{"n_layer": 11, "n_kv_head": 3, "head_dim": 64, "d_mlp": 1536, "vocab_size": 8192, "positions": "rope", "attn_scale": 0.223, "bias": "none", "init_std_qkv": 0.0184, "init_std_up": 0.0184, "init_std_down": 0.00393, "decay_fraction": 0.661, "seq_len": 2048}
Each number is 200 + 30 x the weight over the matrix's rms, rounded and kept within 0 to 999. Layers, rows and columns count from 0.

# gate: layer 3 MLP gate, 1536x768, rms 0.0214, rows 856-901, columns 432-479
# up: layer 3 MLP up, 1536x768, rms 0.0205, rows 856-901, columns 432-479
# down: layer 3 MLP down (transposed), 1536x768, rms 0.0171, rows 856-901, columns 432-479
gate856,200,195,187,258,171,181,196,215,185,231,144,177,216,248,213,217,187,200,185,221,221,144,172,231,184,217,200,203,225,237,206,225,199,225,187,130,217,252,197,197,253,174,250,258,220,168,156,234
up856,157,182,214,188,180,197,187,260,173,203,150,204,194,222,223,161,208,252,173,205,254,166,174,188,240,250,221,223,202,176,189,204,227,194,168,223,160,192,191,164,192,193,220,242,225,191,234,188
down856,225,138,212,200,168,226,222,222,266,254,157,179,213,139,213,199,212,172,190,223,166,209,200,217,218,194,178,230,222,190,181,214,204,265,187,206,228,276,142,214,252,233,167,169,143,208,213,223
gate857,184,158,182,165,196,225,180,220,195,166,264,215,178,255,216,167,184,195,178,212,196,166,171,237,183,213,203,186,168,187,190,248,232,176,221,204,286,201,191,210,241,199,187,201,145,227,187,184
up857,133,227,179,191,208,158,198,192,185,170,228,192,207,188,208,236,196,240,213,194,198,218,222,187,204,204,207,235,220,188,158,125,218,147,224,193,205,203,218,190,209,181,198,220,184,181,204,182
down857,291,212,203,217,252,165,205,156,201,157,200,156,212,152,140,224,213,162,193,171,188,147,183,199,184,219,210,175,212,185,180,204,126,233,200,185,240,171,228,170,170,185,247,179,191,177,224,159
gate858,236,208,267,192,219,154,150,243,189,220,162,182,170,209,244,162,223,200,178,190,227,181,196,191,191,167,210,257,191,209,187,212,182,193,151,214,156,172,186,246,180,161,169,227,205,296,200,231
up858,164,210,212,237,177,247,184,241,176,238,218,157,159,184,164,262,208,226,216,131,196,183,167,243,208,211,256,186,227,203,184,201,215,241,183,214,248,210,171,135,209,247,226,245,226,183,263,278
down858,243,205,177,163,226,170,200,176,225,199,173,220,214,197,222,236,131,184,206,232,253,195,170,192,246,183,133,191,221,174,213,196,193,204,247,179,219,196,219,208,137,168,159,208,219,179,154,192
gate859,185,187,203,175,232,229,217,184,156,193,212,225,222,209,181,157,220,177,226,198,211,218,277,219,246,209,270,193,164,246,197,196,233,202,159,165,219,212,213,196,235,224,183,172,170,194,208,191
up859,185,248,221,169,214,140,188,164,178,235,187,261,192,252,178,190,231,216,142,198,204,197,143,178,187,231,212,209,172,135,189,201,243,170,190,171,197,186,227,232,170,260,256,194,201,204,160,202
down859,250,228,222,179,159,199,228,227,238,116,113,184,210,202,163,265,194,189,208,226,232,169,220,209,182,264,177,197,196,168,185,160,201,210,199,178,199,233,188,230,201,161,253,216,183,188,185,180
gate860,207,216,199,213,263,175,199,183,200,240,169,137,204,173,140,139,188,167,148,201,167,237,197,175,159,212,199,166,219,195,207,170,262,229,198,201,144,194,185,175,160,159,196,135,249,255,187,162
up860,195,197,166,211,231,228,232,200,224,150,224,133,149,184,201,197,208,195,210,197,236,250,143,163,175,174,238,173,233,228,191,189,181,242,253,150,200,197,182,218,167,239,270,201,138,221,167,201
down860,220,183,223,194,204,224,178,191,218,198,225,234,218,243,240,189,189,208,189,198,268,195,232,243,213,197,256,229,215,175,120,174,192,185,167,182,218,217,191,193,174,222,139,177,244,192,229,185
gate861,192,181,157,174,215,162,134,155,159,206,122,211,219,186,176,168,182,225,227,201,166,184,155,200,194,208,196,265,59,174,191,222,211,169,195,190,163,212,241,224,233,165,200,250,213,220,220,225
up861,197,170,213,199,229,217,241,178,167,243,152,209,219,165,128,180,258,191,180,196,224,194,227,228,181,233,167,198,215,198,215,153,187,210,184,223,233,225,174,188,186,207,205,207,210,149,218,183
down861,214,223,148,229,170,253,172,212,154,141,208,190,204,176,210,165,166,170,222,221,199,225,178,205,255,168,193,167,186,187,187,193,176,234,165,189,249,213,207,184,154,217,239,249,199,194,172,201
gate862,168,219,207,262,187,168,191,237,228,225,238,173,181,261,237,228,176,229,191,265,183,202,194,268,178,211,157,236,214,229,131,231,209,183,241,224,197,150,199,232,174,245,175,238,213,181,186,245
up862,168,184,211,237,227,226,184,168,229,189,181,208,183,197,192,174,238,151,230,190,133,251,144,208,175,223,199,226,146,214,202,207,179,242,170,194,187,228,189,204,241,174,189,215,241,131,177,217
down862,173,138,226,236,160,201,195,201,254,187,185,180,174,242,148,160,247,223,206,187,211,188,168,214,194,225,179,252,202,193,165,225,205,141,183,225,225,130,191,162,244,200,245,246,232,184,214,219
gate863,233,143,160,143,189,237,157,186,185,187,128,178,194,207,251,156,166,250,228,174,185,164,262,201,195,233,252,220,224,221,264,192,208,178,211,190,165,151,247,264,185,231,169,175,188,248,148,194
up863,186,208,162,214,200,205,180,209,153,214,201,184,240,174,214,160,163,257,263,209,219,169,225,259,196,224,206,198,161,262,238,240,282,176,178,169,219,209,267,239,259,218,227,216,170,204,219,245
down863,223,173,154,193,183,196,238,191,211,207,224,143,151,214,229,146,210,216,250,184,281,265,181,203,212,176,200,187,189,193,247,256,207,169,193,190,196,178,206,190,194,170,226,194,182,202,193,212
gate864,199,193,199,235,171,234,239,206,185,174,163,230,235,181,165,173,262,163,215,198,196,190,164,216,209,174,180,220,226,208,155,182,221,211,173,176,195,235,251,267,177,205,226,177,171,254,180,178
up864,205,244,170,188,201,227,228,202,228,166,205,213,232,185,216,211,208,189,235,189,274,187,209,218,183,153,269,198,177,186,178,229,280,196,222,213,225,261,253,274,161,214,236,175,189,220,152,182
down864,188,238,188,197,180,137,209,208,201,195,226,185,174,211,239,154,195,246,234,171,231,195,198,248,200,194,199,174,211,194,189,200,265,179,233,225,187,183,183,215,206,173,175,208,234,219,182,179
gate865,231,232,255,157,238,225,232,145,265,203,182,229,170,222,159,202,210,218,172,231,232,281,172,168,200,232,192,241,139,174,183,186,173,188,171,212,211,189,255,184,209,162,211,186,175,138,191,186
up865,214,194,233,254,250,200,180,175,194,180,243,160,219,208,186,197,246,229,236,173,220,230,191,235,226,202,194,124,239,189,252,217,141,238,230,206,165,144,220,152,188,208,228,159,237,153,176,197
down865,214,208,200,179,213,182,270,184,199,201,228,179,152,207,167,192,229,156,194,252,200,186,177,243,200,176,165,222,218,181,228,208,146,153,158,170,173,173,253,201,225,149,200,178,236,181,181,240
gate866,161,248,191,236,158,193,237,192,215,210,159,199,185,209,178,174,209,193,201,152,233,202,212,233,200,201,245,197,264,187,179,235,182,157,203,213,167,195,187,192,198,182,250,128,206,224,196,138
up866,183,227,203,252,212,189,211,238,238,220,143,234,215,145,200,176,226,185,221,222,138,177,175,231,225,165,151,172,140,166,243,179,179,238,232,163,203,209,261,181,197,244,148,184,181,225,223,213
down866,212,230,196,174,180,264,196,236,204,178,174,183,202,154,179,205,168,187,203,230,133,171,182,251,264,238,201,233,219,233,160,189,173,159,216,223,186,196,226,181,167,237,186,191,142,163,209,135
gate867,227,197,158,262,146,184,123,194,221,224,233,155,172,237,254,189,206,211,215,206,160,217,233,209,185,213,185,303,191,203,151,221,179,218,230,228,161,140,225,237,191,218,195,207,153,217,227,198
up867,151,210,180,156,206,202,240,177,223,198,184,235,241,202,221,183,185,223,185,145,192,221,186,234,232,224,211,238,173,211,164,224,127,226,217,345,217,210,202,274,236,180,224,250,251,203,193,171
down867,158,228,263,227,173,189,198,173,182,208,155,172,148,161,201,244,198,206,180,221,268,156,240,183,105,173,200,170,150,174,165,225,167,246,227,162,173,163,260,240,223,188,232,229,236,200,167,240
gate868,246,213,214,160,179,186,229,177,218,202,181,191,151,223,226,204,204,277,184,181,169,157,163,209,206,227,163,215,180,188,178,174,175,205,212,262,263,187,141,190,242,208,205,245,179,196,154,236
up868,204,172,220,222,205,201,211,171,198,205,173,244,261,181,163,170,276,190,157,193,238,227,160,234,175,231,183,162,213,217,184,205,240,174,218,197,212,188,213,214,183,226,224,193,217,218,190,167
down868,199,207,239,160,177,219,222,192,202,174,180,195,211,206,194,215,160,202,189,165,203,216,215,175,223,215,228,207,140,223,205,137,244,203,179,189,221,242,226,162,193,249,219,189,155,207,140,211
gate869,152,197,211,219,145,180,233,237,227,214,193,140,213,211,172,165,177,180,217,195,210,222,288,250,204,169,179,202,193,243,199,236,190,223,237,163,268,233,222,196,163,174,186,185,169,160,206,188
up869,191,140,204,171,120,203,205,212,221,209,154,161,188,182,154,154,207,194,188,213,242,156,200,247,175,202,177,218,224,203,220,218,146,209,187,187,182,135,183,252,205,207,234,234,172,189,269,161
down869,164,181,182,199,216,157,174,214,156,184,201,229,235,202,160,171,154,185,246,189,176,224,216,213,160,150,189,185,237,171,176,207,207,164,303,217,191,196,176,192,183,173,194,211,261,225,187,260
gate870,196,213,161,209,237,234,164,217,209,146,172,187,150,256,171,198,213,188,181,177,222,207,216,212,158,225,158,203,230,245,128,189,188,197,166,230,168,244,136,188,174,178,224,226,230,284,177,230
up870,227,207,205,195,210,240,182,224,192,202,203,259,173,200,201,234,177,179,235,230,182,212,221,213,227,239,210,256,226,179,177,236,192,194,205,173,222,252,227,218,207,208,212,163,218,230,178,186
down870,193,194,222,193,243,145,189,214,185,280,189,186,173,238,236,182,181,215,174,242,138,174,210,160,183,187,209,190,214,208,196,215,230,173,231,164,205,154,203,226,192,162,233,203,160,191,220,175
gate871,148,201,268,196,193,226,194,225,197,235,186,231,200,219,153,232,224,170,182,183,226,229,157,194,174,244,176,183,181,218,288,170,221,198,222,115,173,235,205,218,228,214,181,196,177,184,237,218
up871,167,195,197,162,234,189,227,217,193,206,186,226,216,200,186,192,199,177,204,255,229,215,196,214,221,194,205,151,194,154,212,153,243,281,231,179,206,187,143,216,160,170,224,193,231,199,214,194
down871,175,151,225,179,196,245,163,182,136,132,132,239,141,174,223,196,213,235,191,212,192,178,226,183,210,234,243,224,198,191,228,179,215,209,162,232,202,185,217,231,173,214,212,220,213,265,275,172
gate872,236,225,255,233,221,208,188,185,192,171,197,167,201,214,257,222,224,277,194,216,188,230,216,171,208,163,188,265,212,223,213,234,191,167,187,184,215,206,235,231,194,232,192,222,208,178,251,233
up872,208,202,176,161,194,179,230,185,188,233,219,179,218,209,199,234,226,199,194,162,161,231,221,186,205,179,161,199,222,226,204,200,243,175,193,235,195,220,152,199,220,193,196,159,223,185,168,145
down872,175,131,117,187,182,218,200,187,222,210,208,196,202,167,171,212,212,149,159,222,204,195,161,233,188,185,182,229,151,244,205,145,188,228,207,185,216,195,206,200,192,190,224,189,285,216,199,192
gate873,213,197,199,227,201,223,150,158,235,230,200,169,167,194,202,200,220,216,210,182,216,218,189,122,167,253,225,154,244,228,106,121,229,185,244,191,207,232,219,184,216,231,194,235,219,190,152,194
up873,203,235,224,115,175,221,233,196,129,193,180,216,202,202,211,231,238,208,192,157,231,171,196,214,197,229,208,268,219,146,225,204,173,184,193,183,212,219,154,182,213,232,246,175,204,201,217,189
down873,240,209,168,225,199,188,112,203,177,152,231,202,184,233,173,220,192,200,181,228,205,122,164,190,211,235,197,177,268,184,227,215,218,220,190,174,229,219,223,233,200,197,209,253,264,219,244,248
gate874,126,194,241,168,176,211,184,140,147,229,193,165,173,227,244,189,181,142,164,160,205,166,185,235,211,208,170,288,218,241,205,200,144,215,206,198,186,165,210,239,184,193,201,183,198,214,169,237
up874,187,246,205,195,221,224,164,210,214,185,233,201,233,242,163,150,161,163,202,212,173,194,263,191,234,201,229,177,210,193,296,225,164,229,242,225,237,237,197,153,216,214,145,199,222,192,199,222
down874,206,229,182,182,129,239,202,245,184,246,205,221,231,202,243,156,175,186,243,160,200,236,169,169,202,225,214,187,147,239,189,157,249,110,182,213,182,196,169,186,197,166,197,199,229,223,194,183
gate875,185,196,191,171,160,196,203,175,235,186,232,291,183,167,229,246,202,179,271,217,223,192,254,190,195,190,276,277,224,194,150,154,216,208,230,204,190,204,151,230,137,205,178,221,162,181,218,207
up875,157,211,219,206,150,225,221,175,256,228,256,238,223,174,180,175,158,175,211,131,222,239,238,172,215,239,224,224,210,203,255,187,224,241,159,205,193,200,190,240,204,229,255,194,168,184,201,291
down875,217,213,154,213,244,210,212,244,213,248,220,167,219,242,171,194,244,209,162,151,157,162,168,227,235,208,148,230,158,164,205,197,189,213,173,205,216,184,192,265,174,174,210,220,204,214,219,200
gate876,204,219,199,185,229,185,181,210,185,211,195,182,173,196,150,203,201,219,167,208,147,233,229,204,162,202,206,212,220,224,183,209,206,163,185,175,162,201,196,246,142,220,122,214,219,190,215,215
up876,205,162,219,214,179,223,179,208,254,162,164,181,235,197,222,248,211,210,218,194,194,180,219,234,170,213,214,207,230,213,181,147,186,224,260,186,196,175,146,205,215,175,190,150,191,208,205,196
down876,240,174,153,182,163,131,242,214,197,244,147,240,219,239,217,210,228,217,91,242,227,107,172,157,169,220,238,193,221,253,194,185,233,167,212,206,177,163,140,254,220,206,214,155,191,184,217,229
gate877,205,193,206,205,207,189,205,230,190,201,227,254,201,232,203,203,245,237,246,201,229,165,202,164,204,152,241,145,116,234,202,185,195,155,194,216,228,164,214,235,254,185,220,240,188,282,184,191
up877,224,182,203,268,177,186,136,226,174,187,111,187,139,186,238,173,178,198,248,203,197,161,159,210,229,188,197,217,264,242,249,159,224,156,168,200,222,174,182,234,241,254,213,168,197,167,147,181
down877,195,137,220,132,226,173,232,171,222,195,207,147,239,238,201,247,184,201,163,144,151,166,209,212,189,227,163,172,182,233,223,265,187,206,185,230,183,296,221,196,217,177,246,229,224,210,210,226
gate878,182,172,197,183,225,205,232,218,224,139,208,213,153,235,222,214,188,187,202,200,189,148,212,213,173,205,198,218,221,244,205,192,163,140,204,231,202,226,186,200,216,217,238,209,221,173,205,233
up878,256,204,224,267,198,183,232,187,224,165,152,198,165,224,197,142,207,236,219,211,254,207,235,230,190,192,241,144,198,160,184,189,173,206,174,187,124,194,261,174,229,164,202,137,240,174,177,158
down878,218,215,171,147,215,235,177,166,222,210,162,234,193,177,209,147,185,235,206,151,220,237,239,232,218,202,193,192,208,270,180,236,203,218,206,174,190,248,193,204,190,207,217,184,197,254,200,158
gate879,203,167,210,218,186,218,139,188,205,199,175,252,147,191,238,183,274,176,227,194,213,221,178,231,193,204,196,160,180,226,152,184,186,223,177,118,166,223,248,193,221,169,199,165,200,186,246,238
up879,259,190,165,202,214,196,252,221,192,223,162,181,208,158,283,184,152,225,212,191,251,218,214,264,240,214,148,218,245,187,200,213,207,231,196,299,242,172,169,202,237,169,221,213,166,181,224,204
down879,151,207,193,202,145,185,241,167,243,209,218,184,193,145,257,139,205,194,154,246,166,164,173,175,124,206,205,209,222,163,206,173,258,193,187,169,201,204,177,177,180,236,221,196,174,192,193,220
gate880,183,130,173,183,207,239,254,156,214,208,208,191,193,204,194,192,206,212,282,237,231,222,204,274,224,176,226,231,172,218,155,233,223,186,191,184,201,189,220,218,213,164,240,206,192,186,212,149
up880,235,197,185,226,200,213,207,160,176,198,220,233,225,223,208,197,260,214,206,184,154,187,151,172,185,202,248,254,209,203,208,167,172,225,202,162,184,242,205,236,178,250,217,176,225,222,170,172
down880,183,211,185,178,156,177,224,162,191,187,143,249,226,185,237,195,205,198,208,211,230,187,237,250,235,148,212,188,179,171,161,220,231,209,196,170,194,163,229,192,242,199,177,235,213,187,166,186
gate881,155,199,216,187,226,219,220,217,150,183,223,184,150,198,215,193,212,109,162,213,147,195,163,171,201,233,190,208,214,200,201,170,169,206,134,235,163,180,138,202,216,113,179,222,190,207,217,257
up881,211,163,260,193,223,151,184,195,196,248,173,186,188,222,276,224,230,167,217,251,200,165,222,183,170,240,169,224,202,188,192,164,192,177,145,242,164,158,168,213,224,167,193,171,232,184,176,276
down881,190,188,175,179,190,225,203,196,203,200,191,212,208,183,197,195,176,229,274,180,228,141,264,192,192,198,207,204,215,171,171,221,223,204,283,178,246,259,271,217,215,203,197,175,215,174,202,173
gate882,189,221,233,216,213,194,251,239,187,197,198,207,181,222,163,151,226,168,234,172,238,157,218,191,171,251,211,195,240,168,195,171,199,216,170,190,187,212,197,173,155,226,211,191,246,139,217,186
up882,201,177,207,173,138,201,196,240,198,213,236,179,244,222,219,257,164,152,172,193,231,266,177,208,203,185,204,163,233,227,216,226,186,237,226,179,263,169,127,255,164,233,209,176,213,166,171,166
down882,244,219,219,227,224,179,200,208,218,214,226,256,261,213,176,243,173,195,146,159,196,197,239,236,113,213,216,192,157,213,166,154,207,195,211,174,178,205,137,255,155,233,189,177,214,223,174,172
gate883,209,194,164,207,148,217,227,179,194,229,274,206,172,207,224,197,196,217,178,233,186,213,197,238,200,239,262,179,208,199,159,204,217,252,244,181,214,193,186,204,232,197,192,232,231,197,166,215
up883,171,212,179,180,156,248,230,190,224,179,192,198,195,177,222,153,151,251,230,209,204,170,212,225,177,192,177,163,185,228,186,195,186,151,194,119,207,176,215,210,210,186,196,216,152,175,182,262
down883,193,286,207,179,260,153,226,260,233,160,223,206,236,172,152,228,168,217,230,185,190,185,215,212,183,200,129,255,250,183,170,165,227,205,268,238,221,213,153,225,188,231,197,209,201,235,230,195
gate884,251,151,237,208,183,209,171,226,202,237,162,197,259,158,209,150,227,197,191,195,216,168,205,227,214,162,227,176,181,209,189,165,197,186,209,213,181,193,234,217,208,244,188,215,203,150,199,146
up884,207,175,128,199,226,175,180,210,147,144,247,186,209,241,157,173,184,200,187,214,214,204,216,221,235,160,224,126,206,202,185,213,132,206,271,190,175,202,165,192,206,158,190,205,138,222,106,220
down884,202,230,219,201,180,169,211,236,209,194,166,187,174,199,216,131,216,170,160,232,170,260,192,200,199,216,190,183,231,189,172,209,188,204,195,202,159,210,188,248,173,263,190,201,163,225,227,224
gate885,191,210,186,219,282,174,204,209,161,178,174,173,185,179,199,259,222,203,204,209,238,215,143,172,186,197,168,186,200,157,166,205,179,213,207,233,156,162,185,235,186,235,212,181,216,213,213,184
up885,160,211,198,201,243,186,221,151,160,192,174,241,207,164,196,184,249,154,243,166,156,231,210,231,179,217,166,160,159,161,186,224,213,210,194,238,201,123,187,237,139,231,215,224,153,217,236,143
down885,196,212,203,191,159,173,160,176,201,212,168,156,193,163,178,236,199,170,159,211,216,187,221,196,211,224,208,193,200,222,218,202,186,243,192,201,201,236,224,218,198,135,183,153,214,113,190,179
gate886,218,193,169,202,155,203,228,185,176,183,172,129,226,243,166,149,192,234,148,205,258,242,219,240,198,233,288,185,211,198,152,184,197,234,262,213,182,125,171,266,195,181,143,186,194,228,208,244
up886,160,235,187,203,174,197,233,226,170,225,236,253,227,255,248,258,145,228,203,210,163,157,210,213,174,217,168,220,226,174,238,255,189,208,180,175,195,223,235,170,197,216,187,216,195,218,183,159
down886,193,236,174,200,150,226,264,232,238,186,223,211,210,212,169,185,219,228,154,179,254,201,234,234,192,174,245,148,242,205,225,216,132,180,208,176,217,181,181,195,189,211,227,232,184,203,183,240
gate887,162,190,196,218,197,217,221,192,166,176,234,198,145,203,178,169,203,215,212,242,165,231,191,229,230,224,209,229,209,192,205,196,222,175,192,153,197,178,143,242,192,207,203,208,170,198,251,167
up887,266,214,232,197,209,222,226,216,181,271,196,231,197,209,194,241,226,219,198,221,217,204,200,198,193,202,208,234,263,198,219,198,169,173,170,245,232,233,228,195,232,162,190,201,175,202,204,204
down887,271,208,216,223,129,219,214,208,140,222,149,253,186,218,180,207,199,202,186,227,258,210,174,241,218,231,184,171,175,204,216,202,235,223,196,196,232,238,194,211,240,190,213,238,158,160,215,192
gate888,231,222,247,213,235,227,253,202,232,210,233,223,171,183,182,221,247,229,201,210,231,162,196,152,204,195,250,236,174,167,249,237,164,214,207,224,184,219,178,221,200,172,203,209,169,211,273,188
up888,273,157,228,170,215,179,189,225,212,228,203,200,201,187,177,199,194,175,209,191,161,156,257,203,232,172,186,151,230,222,142,165,207,247,156,132,211,167,183,199,201,226,176,212,212,225,173,180
down888,184,216,252,177,191,204,236,173,221,183,225,195,171,193,239,203,146,184,161,200,234,243,189,144,261,213,219,195,199,183,222,147,208,224,178,213,191,198,208,178,181,267,155,213,165,224,188,213
gate889,197,207,201,250,189,194,174,170,206,202,274,204,228,220,208,232,301,173,179,249,223,173,235,215,158,237,217,169,176,191,250,204,130,174,206,178,168,210,190,215,187,279,189,148,239,194,182,195
up889,237,260,206,194,247,153,193,250,175,215,216,208,185,151,223,123,256,219,178,137,168,241,178,205,213,174,159,215,219,195,187,192,216,190,128,146,182,203,226,222,224,256,216,201,182,218,158,201
down889,212,234,240,215,213,211,166,173,219,191,204,202,153,232,164,232,157,199,219,215,284,188,256,226,181,194,147,208,204,263,230,201,162,199,169,198,199,196,180,172,185,190,319,187,179,216,216,163
gate890,168,192,199,232,151,173,206,197,137,206,165,187,251,264,209,143,224,235,156,185,257,215,211,207,183,225,234,219,211,182,173,175,196,189,240,190,195,199,217,229,221,220,186,181,245,179,248,195
up890,213,188,231,246,164,197,192,222,115,257,198,189,271,228,211,192,212,207,181,201,211,181,204,227,161,172,224,148,220,153,195,239,263,219,251,195,206,239,184,220,193,230,224,262,250,167,217,175
down890,213,209,238,202,182,265,189,234,181,220,253,181,226,250,224,202,195,223,184,207,205,212,182,192,202,156,212,202,239,188,219,214,202,197,226,232,178,185,261,219,196,203,229,199,257,156,208,216
gate891,175,140,175,189,197,208,243,176,189,235,204,155,206,181,204,166,217,208,212,174,240,200,179,234,195,201,209,184,234,152,216,178,189,228,184,195,198,226,166,234,188,213,241,183,195,215,221,216
up891,199,232,186,180,179,113,204,210,183,185,214,168,229,215,193,176,189,167,185,207,186,193,198,197,159,202,266,135,225,190,225,292,231,207,181,231,210,203,232,193,169,213,226,193,213,195,177,146
down891,197,228,224,154,222,187,188,277,195,244,190,159,180,207,199,205,248,196,199,201,147,184,183,193,206,210,209,201,201,212,181,143,210,169,233,166,197,230,245,232,169,200,174,249,152,198,191,220
gate892,224,157,215,187,190,177,164,241,217,232,176,206,161,207,200,183,204,175,184,225,197,180,189,185,158,215,140,206,203,226,155,283,160,193,170,166,197,197,230,167,212,163,192,230,213,202,221,210
up892,170,186,215,199,236,229,217,179,198,218,258,223,192,192,191,147,227,196,176,220,204,200,181,180,232,249,210,221,183,219,191,178,174,196,204,166,226,168,239,173,213,197,214,259,205,168,234,162
down892,184,224,186,233,184,192,181,213,205,135,229,141,140,240,209,165,228,168,211,174,218,206,229,211,146,191,163,119,186,248,207,237,198,282,213,189,242,246,134,217,202,184,241,171,201,249,201,197
gate893,217,225,190,189,194,214,235,195,234,180,197,227,182,212,195,167,219,150,168,186,196,182,171,223,159,234,208,145,214,219,174,211,194,203,165,195,205,205,222,184,207,179,204,226,151,184,163,203
up893,184,221,231,168,242,174,217,193,220,212,228,200,190,203,182,196,120,192,226,163,185,190,172,181,141,199,204,231,175,218,227,186,254,205,206,169,167,222,228,188,196,198,229,221,211,231,227,154
down893,154,210,155,168,203,130,181,239,229,193,226,225,185,195,197,246,219,230,155,184,215,182,209,178,185,165,145,264,239,229,178,263,130,178,226,224,218,173,186,178,230,183,265,226,249,193,260,220
gate894,256,131,176,265,217,200,191,233,121,188,194,162,148,183,183,202,229,169,190,240,145,219,188,221,163,199,190,242,165,197,158,117,158,212,131,199,143,194,204,120,256,219,153,245,208,206,156,200
up894,191,250,203,227,184,160,209,218,151,194,226,267,170,183,204,125,188,212,182,154,230,231,204,221,186,221,160,229,210,188,215,222,232,241,195,195,204,139,177,179,220,169,162,271,212,159,228,223
down894,227,209,177,171,189,108,245,208,213,235,222,181,238,175,210,236,177,186,173,190,201,153,150,274,176,198,219,132,194,193,235,237,179,193,251,191,208,229,254,260,175,173,223,217,235,197,230,187
gate895,229,159,218,240,213,213,148,199,183,201,164,170,206,165,172,145,183,144,225,219,153,189,188,201,181,168,138,183,193,285,202,247,151,140,221,214,196,183,175,219,154,223,224,206,208,180,233,252
up895,192,258,214,197,202,187,260,188,182,242,221,192,206,219,196,167,219,158,167,190,197,225,166,168,242,221,205,265,212,141,183,199,149,238,155,173,157,186,194,221,208,140,204,226,196,204,275,224
down895,199,247,201,227,217,202,167,242,179,198,212,214,178,178,183,182,226,228,217,150,184,220,158,239,187,207,218,251,187,168,211,251,233,267,224,201,205,185,219,185,272,199,195,239,207,222,219,187
gate896,227,219,204,230,191,241,176,207,245,178,237,168,133,212,206,167,134,214,218,172,195,262,210,146,168,198,179,177,176,188,237,262,203,187,166,229,178,165,180,183,192,239,178,188,192,157,200,195
up896,176,212,236,249,196,163,215,225,160,236,225,183,172,197,194,170,228,185,210,178,185,201,154,213,179,200,220,251,204,163,204,166,261,135,229,197,128,207,231,191,217,214,195,242,207,177,204,163
down896,183,211,218,177,204,199,201,231,200,195,158,232,262,224,173,237,172,218,179,203,259,236,236,206,256,251,188,218,247,251,146,208,182,233,242,206,255,151,180,202,132,155,195,186,193,212,174,176
gate897,162,231,161,211,211,187,197,196,224,212,197,199,175,226,246,217,184,224,216,165,210,120,183,187,204,182,247,196,224,195,235,243,151,160,263,205,173,181,184,209,175,186,182,245,198,184,164,180
up897,171,212,196,196,204,186,188,158,177,233,237,233,221,145,181,204,200,204,200,207,144,232,213,151,202,157,230,233,234,181,189,250,224,183,203,186,211,191,257,181,132,217,177,233,184,167,180,285
down897,182,297,143,273,254,221,201,196,201,223,176,239,166,152,189,146,227,214,199,191,204,183,187,228,172,176,177,210,242,171,189,217,238,180,178,242,174,214,226,211,198,223,186,221,178,224,154,178
gate898,217,187,223,236,210,214,173,210,239,140,244,217,200,216,173,172,202,236,140,178,186,192,214,265,202,231,237,204,236,224,218,254,166,224,203,209,246,225,197,213,209,226,248,217,229,198,244,241
up898,262,216,176,244,235,231,223,232,190,205,210,234,150,146,265,213,208,202,171,166,186,198,170,192,216,230,170,198,182,216,201,193,187,167,203,175,129,153,234,212,197,214,125,186,238,226,262,238
down898,242,226,227,251,212,224,219,207,192,196,195,207,174,200,175,181,194,203,163,244,214,207,206,194,239,273,179,244,205,213,200,227,131,201,238,185,196,197,141,187,205,215,155,173,270,199,237,172
gate899,219,215,212,303,223,220,171,188,245,241,178,127,181,191,240,203,261,172,225,212,232,200,197,216,195,200,217,236,208,212,189,182,196,201,230,213,167,193,189,233,228,169,138,204,232,215,210,181
up899,138,190,192,168,160,199,213,200,198,170,255,224,204,181,123,201,187,178,240,194,214,197,223,174,241,185,182,155,187,187,182,174,225,255,198,167,193,175,189,176,246,142,180,195,187,163,175,186
down899,228,262,187,193,160,152,166,199,227,151,179,158,201,230,212,222,193,201,174,202,188,222,210,216,196,247,198,229,231,148,210,235,177,245,193,165,197,219,125,177,170,179,136,205,202,192,222,192
gate900,213,190,171,174,187,209,251,169,209,178,164,245,187,166,228,178,195,231,235,191,285,206,191,184,167,221,175,204,184,197,265,212,178,123,216,252,196,203,251,218,179,199,197,170,217,187,242,220
up900,166,196,129,208,134,216,195,201,158,229,198,214,184,259,192,190,194,212,207,208,191,151,195,190,256,216,218,234,231,276,216,196,133,196,203,210,196,248,186,173,207,142,190,198,204,222,188,211
down900,204,218,227,161,170,236,240,192,219,205,180,274,212,159,172,194,139,260,193,179,206,237,238,191,187,162,223,174,180,249,158,232,203,176,217,215,200,202,209,187,171,221,177,174,192,234,225,185
gate901,210,180,164,195,170,183,227,190,201,194,197,246,190,160,170,225,213,205,133,206,283,271,202,213,185,226,166,168,228,204,224,198,163,161,181,228,225,245,202,181,212,175,185,145,169,175,206,227
up901,195,202,168,238,241,248,161,209,177,169,248,263,229,190,185,193,222,207,177,158,170,276,240,186,176,200,181,191,198,159,172,199,203,218,205,192,204,240,224,170,222,171,172,146,179,151,210,223
down901,204,213,180,244,226,227,198,166,208,176,215,215,208,191,199,172,148,184,231,142,227,159,197,167,164,199,204,212,245,181,209,162,169,154,229,229,193,171,225,202,208,189,180,227,281,221,226,219